config.yaml
rope_fraction: 1.0
qk_norm: false
bias: "none"
learning_rate: 0.00522
beta1: 0.95
beta2: 0.95
weight_decay: 0.083
lr_head: 0.00624
schedule: "wsd"
final_lr_fraction: 0.05
Each number is 500 + 40 x the weight over its row's rms, rounded and kept within 0 to 999. Layers, rows and columns count from 0. Numbers have three digits each. The size before them is the row's rms in percent of the matrix's.

# layer 6 MLP up, 192x64, rms 0.243, rows 0-191, columns 0-63
105:509542446546549453519496474539452490522519471492460490448448512530532527444557515494567474465457516479512526497447549559485505480532521577442503519509490459479488513435504558469373475486453585
109:503493476554429518570477519448505501492543498555445500534537492454491423476510475514482502533562513410461429452574467482511526536487473449521551585487472576503480514524470475546527539441541524
095:439546498539490544567552495483482513466478514517514498558419450453513474519428445466516493496520500451521411522473437505578485473433519479531537511482436539472510548471497491532411477433455498
098:556506556512589486441483506462499555513544471516511493477500548495575541556488511547508489495370511464529547559486518468489459548514485573427478533463545479479466466546531482484483446518516445
096:416545450445476543515532426551504511481487485536533488519485522538456514428482520495469493432488438531548465554528530447415581424453530473502488458490493508497528496513491542498565510554570510
105:534528536490524508479583426522513534534434476462485507428532536467437468485506419408530507512490507565482496507473537424521564566525558552541508539479454499516526495472504449448520539543528509
089:454462478534489444554440568469449532488463528515557494552470433482535432537467579508572494567516468535515489474468403546462545478485497504524449556482497523532506502497527462473431556511507489
102:481514531502511488510506452485458422518530522540498489448453558474503510511491557481423486534571485496516541479425583520522512552555421496527516525557548555504518557487423546521507516490398505
106:480489538533510490510613482440507442540521539444510471449518531481545501472464495489551494540552488584518573461513547481519481587569539541547525482482505516484490479498569558497525459507414500
107:473484429463509493439437503461514483479470456453500508569590494520523519486518460480512585556430513518481457477506499421502518522506535545523459437543492429482485557490475506534560532404534493
098:462532444575564502461487514477401519460483555478521503480498504496475530524500518461478542542537517602389456469480508535484520467454507533510489480549499475397491527491520466409497522469498510
101:478523578445504520597533493500413506504512506491541515517529597503493561497455524471510455517525452518498557533459496472554425546545486521499492466517461490503556554548496510554485549399495474
094:535539473520543522515475481396485504539535452523484530427480584541508470543428511459472449481515481448479547525509468439585478516474580534530481504456492552498533419503463460442490470483519498
101:518533496505523454430485548525538517491478521448490515508496478516541488510578550485492509446539525495449532464443490447470489485461401526497477505463435489526448549518503541537412445565613519
093:562510462563577554498545545514641454530445458467490432535519507553496514521499489462520495439523445542532479530518519506531484563424505510457497527562553512513522463531501510513505489476475454
113:564510505480466603469582473438498445478510516473490548499502600441504491535538509458462536493458456430467479464464462509534533546536540564482503469421471497490524488473556487549503553484533474
090:509548509452582477498455600503532523509479430525484571472499515465530420457532544546504454450557477482512564471551507523517475619496474455469528483502464529441515501443478489543509481505497511
102:520527433512533475484481518441571531484436538480476531529501498482561480464570523478567553487616418570531473513516457526463541523453471511536508457603518473485516499519466517496518499450510485
093:459486423519557536410536487479480540540528489513499509591536443480502507482530484512505537528372491490529485535531474582484475458527471482487455567505548463522464455539464496543539559476489536
109:501554491551515496434485542494513500527396513497499503545489440532549516436556477409492570480450479431523439468517503532497472500473438526460513534475535503548588433465461499481510489442491469
106:484471501518464493457456481473471501464434508441537442520564513516500467425451500461535468467531489445533469524511503450525488495560466447514434523446485475488564468599559455498529430479586481
105:520454600456488508579486426523495476475514567495570507481564485482458481519489510519463576506566484474496487457484539529503537535498494527475468463459435543537504515517587453545486429498572470
093:514465462541501498495576420597533478483490556494504505525467418486487534489529514404484496463470473459559445501525614471578480535543556524539532456496513516529471518497459471500507500496457491
105:463545595470523557528500459497505495485485408486510540511526459457436498491569457542487514422512475489497439460513614487474552556535524491516477495501475497492475513485470450424563535533489553
101:464378492495434497553447472497483484522530584530510581459426539483536540437420470498444486534473440499483465504493509544480467549481500561509457507447483549559484482507482521515453525498505500
095:512464379502508421525533543580538536485501512550522471462540430503506467406521513519550532493512444502508442496524537502480487492527539482473512506530572523557513483496522491541544493406487433
097:524476548515536508472430568496498542502504492462503504389474458588515481487446574419461510470472568489447494552491418543473476453450448551465473491500529506475459470488495453472517474510508458
081:477461478468431537392449553555435505523448538575578497481487505493522510469476535503497514468528544444498435444551486538472476483488439488539451501432470549508466493539537510498530536487512570
107:479495504558422563468485475470476556533485458456537379466460527468530513557488505413493461446497537433533526491469530485570539491539471459493497495446511525469509506537531469522507459437445451
103:497484461488469491430523540452481509502448485513487464607506517451513482533526449436451507519485492533488492519558524508474452487537463516478527589489527451593487458525469521508425451507599434
094:450519504499515522494536526517522513547524554538496471506489480496482503472527514466415482579502457595512484573536545498466457412484461444541430541565546507461498530473528509448574451449549521
108:504475479532516443489502504495517523507513519586482565452515440499531417584487493516532490558540520540481481512494542511454468478489555490572521468505464645514525419534515479522490498446483456
097:468517487487430490559593496514576474500494485538494477558570421581446461491512485523483450518500484433510468414534522490488544493508491496410532464386500513472491506460512514517505486513501520
090:431456552474479467556510471528485511515491478478485501465460503543524460478465479552528512548483518470414515474488371519439535496414523441505432526467492522477433480422528498510511515567524532
105:471453495487456529539458524501475469447518531507527484411475431470522571517442513439472540543518519550505474477475550600522550514547465509448523437484508476502491512437514467569494474412558497
106:544458442560479528513483526518403465391535481516519464499518482509435485560469575498524491538479525524474481492479497496547525468438482480521542477515435535467468510520468421466416520545447548
097:531566499499513505519544544568506535450531528547510554453513451592418447488517417457509467505517511465531461519546506452473547544541533447521442486499508553509548497467495562491503412524543500
088:518470557485514444541547520498492480525486438518558516562454549581479450440512471489513523515473503472513571502491421557553441488569487459523479553518499455499530435586431493476531550491527505
107:468437489496544452527476479504513509449487508445520508529552475549466463485476593511444556571428450556529486483476572494455418556476486512531415505449513486533522414468499502503506548494518483
117:499451579530519542416494499541506516456516553455484479421509493596488573503531475468558559484482508456575502450489524519465507540507500456490551467413481544442517499444493485483514509434533490
100:498538582495451451526510454523471455510549548450451552489557538519495579532501494486463544517484476523471531469432555466483487519567527474506495448490563500499506516511544555583528501395451461
105:568491510476502518551567544435551445474472551534509514527453546465496471539456513500518533513556449471525415485527484526463532517502449493424474413549564509508489475506530543526604494480520459
099:512459454546453469549513517518519482481568510518532468533467493460405561413504508540523496517504529521470534522461499524454491549545500487516548451512469511567473522494417411535496588482421499
100:474475522571467400452527503502484503491466455415506556446533515471387434572499460476526555492464478526463510419462478495537518489488533462505498504500473500482536486547497557514505529592492507
093:504474468523482496443557597524535480419539477541529448538489525523486480516561563584493424541537421539476502450516528506472476526440496483502473553554505492518518517513504470570494513441435464
107:536502558515590533517498527504468477538538568517497531476529535574410550538496467478602553532576539548498514458500494525437533560496505476480512472511479541490581510552499498512506434514474535
096:480478520444488474521475489553479499521571543450485461517568462565513482524487443504503535508491507507490562369428515570447564487576523458481465519477522518477480511576491561493485458527527481
106:454468508476453463450531502531535481541486500480418518495510478495457536515447421522573467495523506530441471526448492488521488448594550433458509558432541456499474451500458563500472533531574478
085:488422545518472422379481540478573462528500507522521470566440504475479535545493523535564512502531513536560521504490510555484442491517521495437473501510471500509574445526519471560514515477449433
103:533561501463584516521553428525535523484584467513532520507565477456458464588546456470479547505535498476482491529474494534478557460564504506521404472463498458473484540494488503397512506491467492
092:470488513486558477530531478557517556538424471543505542472479484471481523540541528538528483525473414473518490451570474508416501518510409517510537473440486464543526558438569561512491528546545542
111:460466454462486554535510505523362551538520525543485482488414499488473507526452510491539508476525496451497466488477497541484541483556519530453453496501534368550502537473583513498492508449525493
086:543573474497454601502533490435417539514512524418487507505481485491526542468459406413475476509457556558508484489503487515507545574472506457504465471501523461468551542522472434493511522519533476
102:497557541485440473457509504431562499470526518451477468495524589509502445517533515584452531506513510494501518518405524420454488569564518449519459454452432463469499485470465541496447512491490467
095:485491504497534518530381571518535543438470525448499431479485489505555564473452548424557480494474540457572450445521474498499525483518477497422467505458521505487535444477505450458511528465529454
097:573486509484486532532505511496477408511521512559547464506468540500566477466453494497480534502493479416568486551397449506502474485450521531540468469518515503491544418557417530488530516496545433
105:410478468502476490475504507584467522492488431471495452462462505560446484547482500468490483449545508484554441482497532460416445538517515441536466554502445556535473560523543446469471474477439545
097:489461490446514533531461528505452482477548563504485483549524530522498464500543552553523483480552447445546508555518413468513471460459536457536478532490552480418479515506443511568479489562606460
101:488464487411469531385554406545483496531517526441438567511524547499473475508526469516444486473449474545517485552533489477447511536512512539494469553502485495487489530442474504435515430561482530
093:455508494476522541458564505474493542469565533581558592521498505499476552515472540449427497508480482551467526470556512497549465508505522541491520533548580507491481526483557434520538605519450499
090:513550540511554530501496505514494498494585495547412492448524490525490491527517460496553477486484545502444478537587428450467533516445461519500451458544452436520565562511490486435432511569530518
100:544436511501484473488589573483535504417436500509478496468549501529529521497498561516453537493494492540479482507469625526493486517523523424509489509498500585454471482505420536546509567524450486
094:515528519478552545485457589514515498536530496553550480460477571537499526543550498505457492496515484484405528539444493397492463506488565483468433516445474442472557524496556546518429506539504485
110:564532524499488471488400438562539455521521503519533494487531473522499500472506486509539479423513509430455459554462481471492468484450580538540548444524422501528536469531455429518470452423485495
113:509540487497545421461568518456547561560432515493512526489499472504461490475501416491389534509470450488504498485569490548472452528516444517464485499515500468470530440480506559397504514476539532
099:522553558500528490457478474477586493456459450480437407504533470540418448532493433471524511532494567530529549521565460529538533446499497490523532502433498501528528466458513506445448553508541466
113:451538528505521408466457491529505393560491464497515461461571471510527587502467485470516553443436533497469452557413527547468513514497543451528482514518519562536496488475490491530538471459518537
106:449467500566483525512524402429451530506600516445527513539495516526525531481499448496507455473537543501522485481520492490412508518501494496518509586499525577535441573560483421480524532483517483
094:494525475454487535513488612544546486544568538577504516507566494540546452482495522540540518507526466515409420468514453480498480507480534548506466476517484467471463449498452562480528486552563437
088:535430514497516468554563530523509515553550459500514433502522530448551448544435536515499488490465506443508488570588536582526471492556482476459477459505503440426492475544417505471523488494467471
103:497459462514504487540498506568462437435546487482483428526494524662460458518465442478508494489502468499528507497502477506459485491431524482476528482445533516517494551574563489460453529530448463
104:514479495507445450475469546585450498460500537502491524539460391546476410482530502474539514509479496536517466490498510425520489572463523469412490542435483568511486513483474501484490456453543575
099:509512548604428438510501496478463461520514434526477517454547480529476466457504470408536430439523572537476515457512547553513502440454502527461502454571472504495512486483447445527536490509467530
113:505487563515540488499511469426425601486457524498490542477525499481502482530472536540503452491448524493455524486594542503504513520514446555364469550478482473571520481502534517452525537480466526
090:541469456443535541552458544576494525513549544536481452502475512532491528559488530529540531479627457447466441494458492486461444500468444529510592515485447544496535464495487522536470478529461490
089:528523485521428432414434466507479520509487555454497473478446566533522496554546510505454507446492494538534468454572506532502513469595420513463581548503499481501502464464489548467519476479445460
097:449460498555438519517479452500445470527529516484443472396540501533498473543560491515596478426561537472547480413500495532520469493455487481521521553468486513446510479559561462450494507471522526
097:501443508489531549449536497455505476454529524483446537507508492495482506484470565484537498493493534477528461460564540475461499554549451518528407503451466483622566534452483499461439537481422453
100:510482432360488559485432484501503473479481550545525481559472445532484487424455495524465493490484462459498548561477516491505507492515484465594481540507535483468540553461498440464443549512470511
112:487579503416470501558484605476535503410529523536428455503567429418513494525520481569497491521498497487510573447550572493533526505474500499514481499523575472480480520526502484528506508512533495
096:525505491538463541512566538466510574459506460420470421430468461478478467601489494479507479490528447493522481505585427526530444450478478450455469466469508482458455427472480468498509513526460500
101:555517538474473497570502575515483521492483516527524489576522477558494507471437535462495489573498515433480486501578474523495458520497442431545494425573540454499508484520509517416480463594462497
097:418447505518481463491546488471485443543467468483452483506542512495432572552540503574514556464499455486550477528496531566502510514442514569418532435481506448547496543453502500468492533502570449
093:550431486424517499466508493515476482487471517538510587446458461566543515537441549476492529488474500505529483483564470575439511552474500434500417469576496476560557501535527498483486549480463449
094:469526489495514525567576456533507487535522538477604426509521507542551444493491465581485489530485515530547447476453526504537503536549510504509504630425499515519478487476537482534534482499562465
100:579497449493471459538520461503587472442421504499472491447500538510540524488486524504513472481538525518525464575542497460478474523493427521532449556453493529543539452550471463382448485535522502
100:427529542502466467547433456475470491540477481483543565518488497481495472530539517476429547492501546522507486541507524501415590562512524593574512484496443448564496462497471498497533486474581473
097:528437509551531563430494515518548547487485417421469469501507515552581500487516550459485481530485464566506471436501480518444485445490517486584537525510441461476460567488496497499496536448570522
081:518521549422498522462511553422526487498534517504538477455557509447459487475503503482446508537577555482432492544563571502525515491508448393482527497482487554492573471527445469448498501493433494
102:489463421543555511417497507434462474616449518506528468543497484513465494466448468561562465512482514491543566532502451540515523463500475546515542505545543501470518484546523492514599460492501455
095:550494582537495458513525557511518533492523533561556525508501531500515545452516498493458483519476482507524532565484427461579509429476542466472536480456532567443458498516520500567514502558617473
096:490520568464491463496530511533482449412511507523545457467536514431475522525571573480456485419533551496492500482470588563454485573523477494463561478507500509549477503486458465455562492442480461
102:549545501451423496527506493425552437512550522533571578515481482553549521529474430562481559499509475558538481476456470490556500529493582475527548510486529588505469504523527505520524545531491464
093:542490501491558540506454456496546546474504479516535504473545565454465498587474569489592607523520524499468502514538502408541469512487456477441533566434526483529513472556496506489536515471523472
092:460514574448506486486571511510538481537479355447522485505537500534498513506470418542521515580506504517477505467518553512484492494574497520537523489483552415469528527528425538534490459509510451
096:426474505519442541476455558536511522503527483479505458557510422448522492469564525426509476591460573489489487572526518464500537474537463407459507485548477477552531539489461482485556498524470465
100:581496474526521465499446490490511521459457511566533532502450474541527542583491502502411520453437481534539488450576516457494423474581443456482485472508436494449505547473537539534498469515525467
091:551489526462497520564516531539493535615440433524566501575434522516461529476525465466522534508502446439508522527444488529548500491558475559486535448510600501495516456507514507513508509525437469
103:493565498479512530533452506504538547519497533503517450481487519412536455451504569471479544464491475490535587555471495516501558538507526432498479401487477486504542543513539475587480507519611509
093:513495515491437522461409526531496481543481508488484471498560468441540501538458535453512502508461436563445495469473510497449537508544488525547568410472529417470548475522531544476510595497443473
091:498526468553509452493467530490488466478528472438396418583501454455491472508563462553494491516524464502464419499498475462487575464501486477470456534466485514547477435452536527559466504543565532
090:492498509499448504528542487478546440483560510476476466524536532538520515494476488461485483553421471488502412522492538463482497563499501521482444546399514473583525494496485441509471521425606436
094:487519535463505473472475536525533518527522571424495460467482469468517484546416563555516523561428452506516542557595414438508522491559520535448502465500498509522535519428538559503492501496480515
114:560547428521588539518483492577558510489503510472494532458406447491520464510552576462517477510505451444556508438525508513488541470461520507481526494466473505463529462415554500509440561498473521
125:477551481579476400518514523505507574504496543427494537495490477465471503506507559509442523508512570510546462500473545496452531452500513491572456466435448517588502439491458549583479508521502490
104:539457489497489515491531529508526520455534520591503485472596529504420512491488510435484487506495486525493529456570417479493497483460528470471489465417461468460441456502517498476560444395507564
105:487491528506472526495483488483507480557492503476456508525507456531479518511447491536492502546516430631465498491540420471407549509498450570453462432487520539495445489455487445533514523580438505
113:466473492473474538499476548539474474591560558570480522496514546460477483447513479553553447502486576482475553525582454513475550552523470486495451497561528451612523483526470505482506466489519467
109:472466537532505493531462486562476442501542509472542466420515491499480482524469485547454609508501480491540554444479482521514486530533500496453576538495405524433515593476549460561462454497512485
104:524544509503489498466455537556532411515461450420464536524563460509557496515535559453501498551433524574539529466474488516485586584591523505534513526491509486489501499502520488453495578500474508
095:482491473479525537502526521530466504546470558530499588582490563570464555534458451523477479467378472538517536484520433486453477542455490496538529513484543443441507495440481548508474483518457535
093:503530480507467523454428548450473500530417525504468431561577568511508529522475521442553503496488479476462508490502523398556483518489520477535552509465512545564535479475579439563458489481514526
093:500480533458502545462525552460496487543523520504436516554435470523476453487558521487426468558453471486485493453503423560485491531517567441481479490429531430467550432466544475489559531484523436
105:475444473590428509462441537543459515491523506518488448498471447456488556486524514512543480396487464487505498520552535502544440427465532523514512491431420474487479539582502477546487497476538545
091:536513458474462488515377493501447504520552580461528514516577466515542580486580470490498553491519545523421484493437532541506511509523516534477524497555478496438459532497488519489550451474550453
097:520544529485461511503509566523532488440467418498421470473478551545480599593459481471521490525526469550547472467508534556470533526461479500429577462475558485508501515546494526568526515491464519
099:503512536474483535496438475523480484520439557541556522442448573471512508460558473450520497493486579527536508462508497481475484534552461503582456522527468590494504529479501450403456459463543442
112:496498501602518480480466502594463480484447482486485505444471484541491485453503480518519493503498573437415494519469445507491460494627447577465508514480476440502509519468475483551473561527485462
132:454475498536499483571462515487524490485475554488490454438510501583468503537449421526527544464488513478456502537493500559480473430500528537555460461396570471545446527518512480476489443527451426
114:486502525464523500477520547472518589466527497549550522478451469520515537504532481512462542487512537544524498424515514545517483617509518496466556592504478525549497464541530417449485533574577509
093:537506506567519422444538557522561533488531531486514462493455460522568463436534427465510554535541505467528480518529534504475496477510494430473502473442491552507515494560570480485565467393511480
098:518510470485498420479518545540601446491449594512568568501455523524500489461467513535470495511535444546490441456476496485509491495455495559520556535490519505537594510472506506526505492535591551
102:584502492487504531586417440527410545428543525459527518511493484515523521470484557541513569496464502480462529480454492489479514538527565510540568449489454534536480537496517428532509501507557441
092:453473457537531539507473568517433576484551534474557491510410499437503510528470503512520514556502496519457463547475459573441500549469504531519411515557571515452476518510431525548545506493479499
099:521522556518543494522482496523588495491590460474509432452410520520568540439509507460534485492506539495493460519467476425510499445564489559478468451435508471485515568452528523497427474492530528
094:494512514454512484477459532502528533458511497506558496520543469441489526479553543545418407527527511533523565463479491468458476521512520489475520487467521522462456412556408485448399430523526498
113:400526533480564508453537517446507470538487493563510451505496448394452536454479494462499467443528496439510502519474474592558602452490474486497531529485463513520499548493500507506502482566517526
079:547520574494562460497525526473462431491500543588487509486438519577506508503496461513529526482543448452503494450537485563475467449438514520514484487500536475571441456457581520544458445551534524
080:509508529491516564501477566441538467539531464584429540483541503510511434473479510467489434482500509456426523451578533555499508471446498464543501536494502464412489468453482504463431478571515468
095:530556521429486417463498518523457526510481468535467460492510504496482533582494447442447508523563446503528560476569498490526615534523550488555494528473540524465522469496569464522503498577475514
100:523477520532587618471460495424495530451494484538496484467540465517509466608496486415503496489474531526521463453461502451478488544496494498505480575476478506506475437540475469462579543452482494
100:490513506496530471523545497503530497518516533498509529520520507481436491559493509534502594499493549503496492594552480517453480495522545469423551478542515509522500430419479517490592432571392474
088:518451512459584499497506508468534466493548507483516563481514478552483442437424484485477559551556471502449518490535441494431457487489586525506490504507434493522438481503521426418531503511549563
098:471510526488430540481463532510522420515477528519529574504416488562568486496549473434515468446496469490534477462387544449557519542540502443510529521515551507504525467460501574533489491507532536
088:505516482597557459499488509497516495454504435510572501535527533517462572484388443498557514445494453499541453483554502459485537521523483494497461478491429466499595499522490588495493495518505553
099:466522476519547476469467555480551490478437477558584472464481517507555534501558457494494490591447512519567459533516438431571522480464492462537503529409489505519481507462492436512501481466574523
092:505501530471532528547482531499514493481498494431573516411490524505609504552463506506520607538450502483510421469477525454479464519532450459444416472488450483490519513464577465508499493517524463
097:515523496512495464422435479524506496539464507439547475489570466493465506470530455471533476424507585474545539544530566470503463584512503417511474542526514582443512465514516482488491423474450507
120:482404450571522487515479480507505454459523446535509430461503511430440493475432452514469516519560492530487496517564507588514529453484434501431521466485487502535522527508501542529547440509487589
103:567530507491498475485518504525511485601476526541471462554471496542585489466498455456567479448608437511522500501459454459486507537452542514582539507469453512466447500441542543505448500516509524
100:480505536525528464501503513512507484452493495516552516497573541462402580464572506489413494548410497470528465479500529447430548425493492447511513526462485544511487539525465556501510509477556567
104:513488461397512596478492515497490494492499548476446509465554546526416481448531516506452486496492525476528516586465469478468528534426520440513491486556487513426558557497489426510477502438545500
102:461489457472524437439537509524487516550574423506454505476495523537465558497563470458482502513476508428552468551502474466513515456579481455491470446461510451492477513560511467515553526510430401
110:459448571528449419518524535565467518530481532448514513530480445518485477491501477548584534541461553496461456472494508527550509497521411402488564461431527544467500531503525477462505535544486487
094:454514552514529503500493429466463527448467416499504436436460421475436532515436528527479442510513435458484482508479607550461479506519468499475493508547526489447512471533430509501444535482461534
117:448465511493551579499512535527514539532610412535436460456469462516493550570516501511548453518460481485518467576482504434476550506516515468495515500492547507460502565538541529471549432516513467
095:577466515452500507566543566527523534496493441497452500505481523404488527515447539577548525491540494528466418483498470558479468528509519498491518454494488466521540446525511435542558581464570489
113:529520438591576522518486474563528501519526439492538483472488553508548521503515491605536552530446528469478458465501509494535456507506512509428563435486416572454483521484542508492486477454544482
095:488582508488552459504475494506466483478454522459548540419552475433413495536546520486487480503562490545470437470559449431481464458432451540532470509479486504454538517459552505502519585498524508
095:506512491526436445626590516451500449511589430491484439478547533541522520448524487492542501452508455536506523498525484531524483540533488517545508452497451476496573497534470478429482461503528461
112:521520509533445521517495476461517549540495520518499526503412502502531598518491489473535466526463518556625451438497495512492508479462394507484477597543554530495518510474560463532501506534525536
098:520571472434503512515561442458485543513516487547456502489556525570383584490511447505506436502558517533498487473444575461481525431514502508538456517479495494492474562517498531478556495509557512
092:490467505440464516452457518520530482548502549497527526458515492516506477410487503553434540484522387509411504469458479526490481454519503506544443501498448416529550517534548449527448543483566534
101:497488463511519497485538491501546510509526560455459354469482494472543459463428505555521586530512471564523535480525516501574482498487456470498494505504513494515429462533547598525536541510496552
094:507602487478510410441517494473597443493481523489524470504596498484537496571498512489495458515555515531414502486541473470508464517529515555494519483494499501466530466428450565481497469528424476
120:557487477479496551500498597485512474490510467537518607521488481491446587456536474477465531475487477529462538522535520539544519511493517474587565464446527498498524585437481514520581444524522507
081:581503500547540487428492547451508491475492535498436557490494494489500441576481536572531535510514460523417573524484466523494507474468561473442540512574520573509495478479495416440479507482517460
101:437411600517502535455449448496530493535509430473502544479445457476469470563427533547558523517535439543503469499436492536550549506491459483473453513528457510490511508514448511514478565528453520
092:470453525457553508458458545495422499433478428526450476510551503545505456486540499494490502546511523466569511510431555540496509490479496465442469476504548524524407468521524503552557447421424484
088:475540518397442526586560506466482465479517484536518509544432527440483456473568495493503442469524515448566406480531528465540491525530457549459518514483465485557478493448445506540521445504488507
091:532461482551558481512483555552536550534514500441538489497566494489518466562486500466491492544506591547486469580483427517503528518468517526456526454538504495567471399497470507469565455452439523
104:545501493517517470471487557558507585566515488461593576520504455576536522482498523462548471515518527532512516519482466474486479537483488486525475560452466569492491435512498511466430391480441480
100:561533445505522505471432460510495513486491491507497549411573485502520419539569490550480519452515540470466518465543515397447528515490579519563508534486461544545530461544441508457497492495527537
094:518512502461426455504437479501599482531458545449470529496506543454492503577421551477447515473561495557464466480492390479469419469478506542483504511505498533477537434502539513549506470496507494
090:511448519442453551495463507561496530542518533439500529542470472521491492442485526447484488493531482492461488469506464482528535537434628464546489472541462485559483483403496424486507444517497572
109:485490443577508509514467484560471512561443450531477503544546493483532545580483481495512487507465524522465437482434515500542441505464503542457507568479484545453495563476499509427551416489564430
103:492577474464507518517463494549495540445456447563523527499542480504503545489544512499511515497546507451439499505529495530574445409494468512521558469481479509527531515535526520583467535520523358
120:482522481482496438515509644484478516479524579440536486501583519456530533491483454499536525503566489483461547418496488404532512528483463547483509567466518531481463486494515487548502504451475541
095:463487450465529546468564531519539579465475465533487513496512493546431493499565556496421522533558447486503495499558466477419420536515466528517527434456503479511472536447509531485477425511462559
085:454499465526547504477575486468551498444594448558502535514547562558426484486527498523455482401515504509446395444514510448493559513497479535484483501547524442535466486497507524481534512504491478
102:479462473570491507528520494526493445464529522488500381470506477501548442496497516500479564428570524535527437520531525509428529538503514505567509517499444609455515453543501506536536428522513496
097:521480466438487516546489480544499494407498473540462499484407606473497440537459486560477471537456454520479416482500460486517533508568443476468528458473519514549515518519527502553412514506529522
096:506506459454496483528441481544520538416516560476414448486476450580554544493464547495545449527544483462475474499553516452481533508459519458491499490464531586530479510501494424464436460535562502
099:498498459492563469499475484514507472492483519415512508456511507526605446529499434469501522508483525577428486495525489481438442466586535488475497515479542516482473491487469615497555444572525528
112:501506490463533481546529500490487477463482427426488483395567543561496525535448434493592551485510436536430475483441476486451430512489494510485482471485544459426509458564509494486490489477494485
090:511503437513546440504461531535444590476525458492446512470444539487562537493579498499486513479471528506515521478524484574532551509508473516482471538507442506425528451468494494424533474436451403
107:547399536513507450524530510482454468487433491482500481452530539448536473520543504411505498445543515500519436468499471472516500451591426472487551506487418533550501497473532467544480528457571519
100:428395569429461504528531482473461536545454538532539488523465485462531498539450496541507486542516495511475504429506486434508574525486475453492471463545521477567473515484512512447592439498520546
094:536496450477435476497477589534453524538500458564488478528460569502535492534608529446482557487422498502483509535515478545563534472448565470479512499513554504513522476547472405472529508501491534
119:483557490480529517545479474441483576520465499498501482561497547533583502440441478547452487525453512511592574511524552538531463457581529515436491530460533522549478506485455545487430514505511547
099:515444526491425468546515479498467490451507512492611531609473528560451576422488505466464504494467519493543443454478495458501530551475531436560508442473484451537452509504523537504494515529516509
091:406525497554465512501483481473477522474461453474449472563474523550516505524549538517494467476540490524521491402483425507437485513542494519449486500569420512479558519497575491432522423546506533
088:424487538490493562474472549508500445522474514536467465522535469498425509493572520414470461453490521485456510577543503500455534496485472451438411481480464500530466477457515446466482424450450546
086:537489459483543492479503562512466472514534506441523538489531557550444473529539561475541493553460420447483624502466480477532522471514511563518514526532539436452407521506494537503462493507435481
105:474493480586576474538531518548481471531472571453431504480530548471537485510479482496444526567518558547525492460458499528516534555485506506458529512512534551494434454556497467430567593500481473
093:444571469600509505504514562439543535482460515487509505467506470537464495485526545558473559499520477579463490483503513430507442487486559493421578499543509501458432535529423498447486495477507534
110:436511472509475498531490449566562474533521480469531471490510609427441474500466532455513501452536536493446458495512554503505570584467524494472475488485393450432548510520499505497527516538478531
098:522458506522504410508471521475526421519467530437492496442452475525631483515453487479525546546526497521515565418495549484547466485540492506489517523447555552515556460545540566521500477505490481
112:619469502468502529455572513485542478584514515526498515518537515519485516537587484552409544505517529519526470635468462495496504491516468456537525530546517512508514532523503546532517493483444463
107:509440567546420477445523504554459536534490493424450527471507518453535494463518536449554421443492515511470576524451550545541454493436572497473490461500520485502530488526489493563462527460459529
108:505471484498493483455473492476476463409510557465477476482512524481510503495472528462474430437525574561503460539469619587476532582478449505467504456444533503548559523487468456475503463462504481
088:452580505612503450479490517426499457503505483502521505483541440551503502532469488514549490505533563476483500426494577515520515428474459498441493577495478478466559523533514478541504538428518568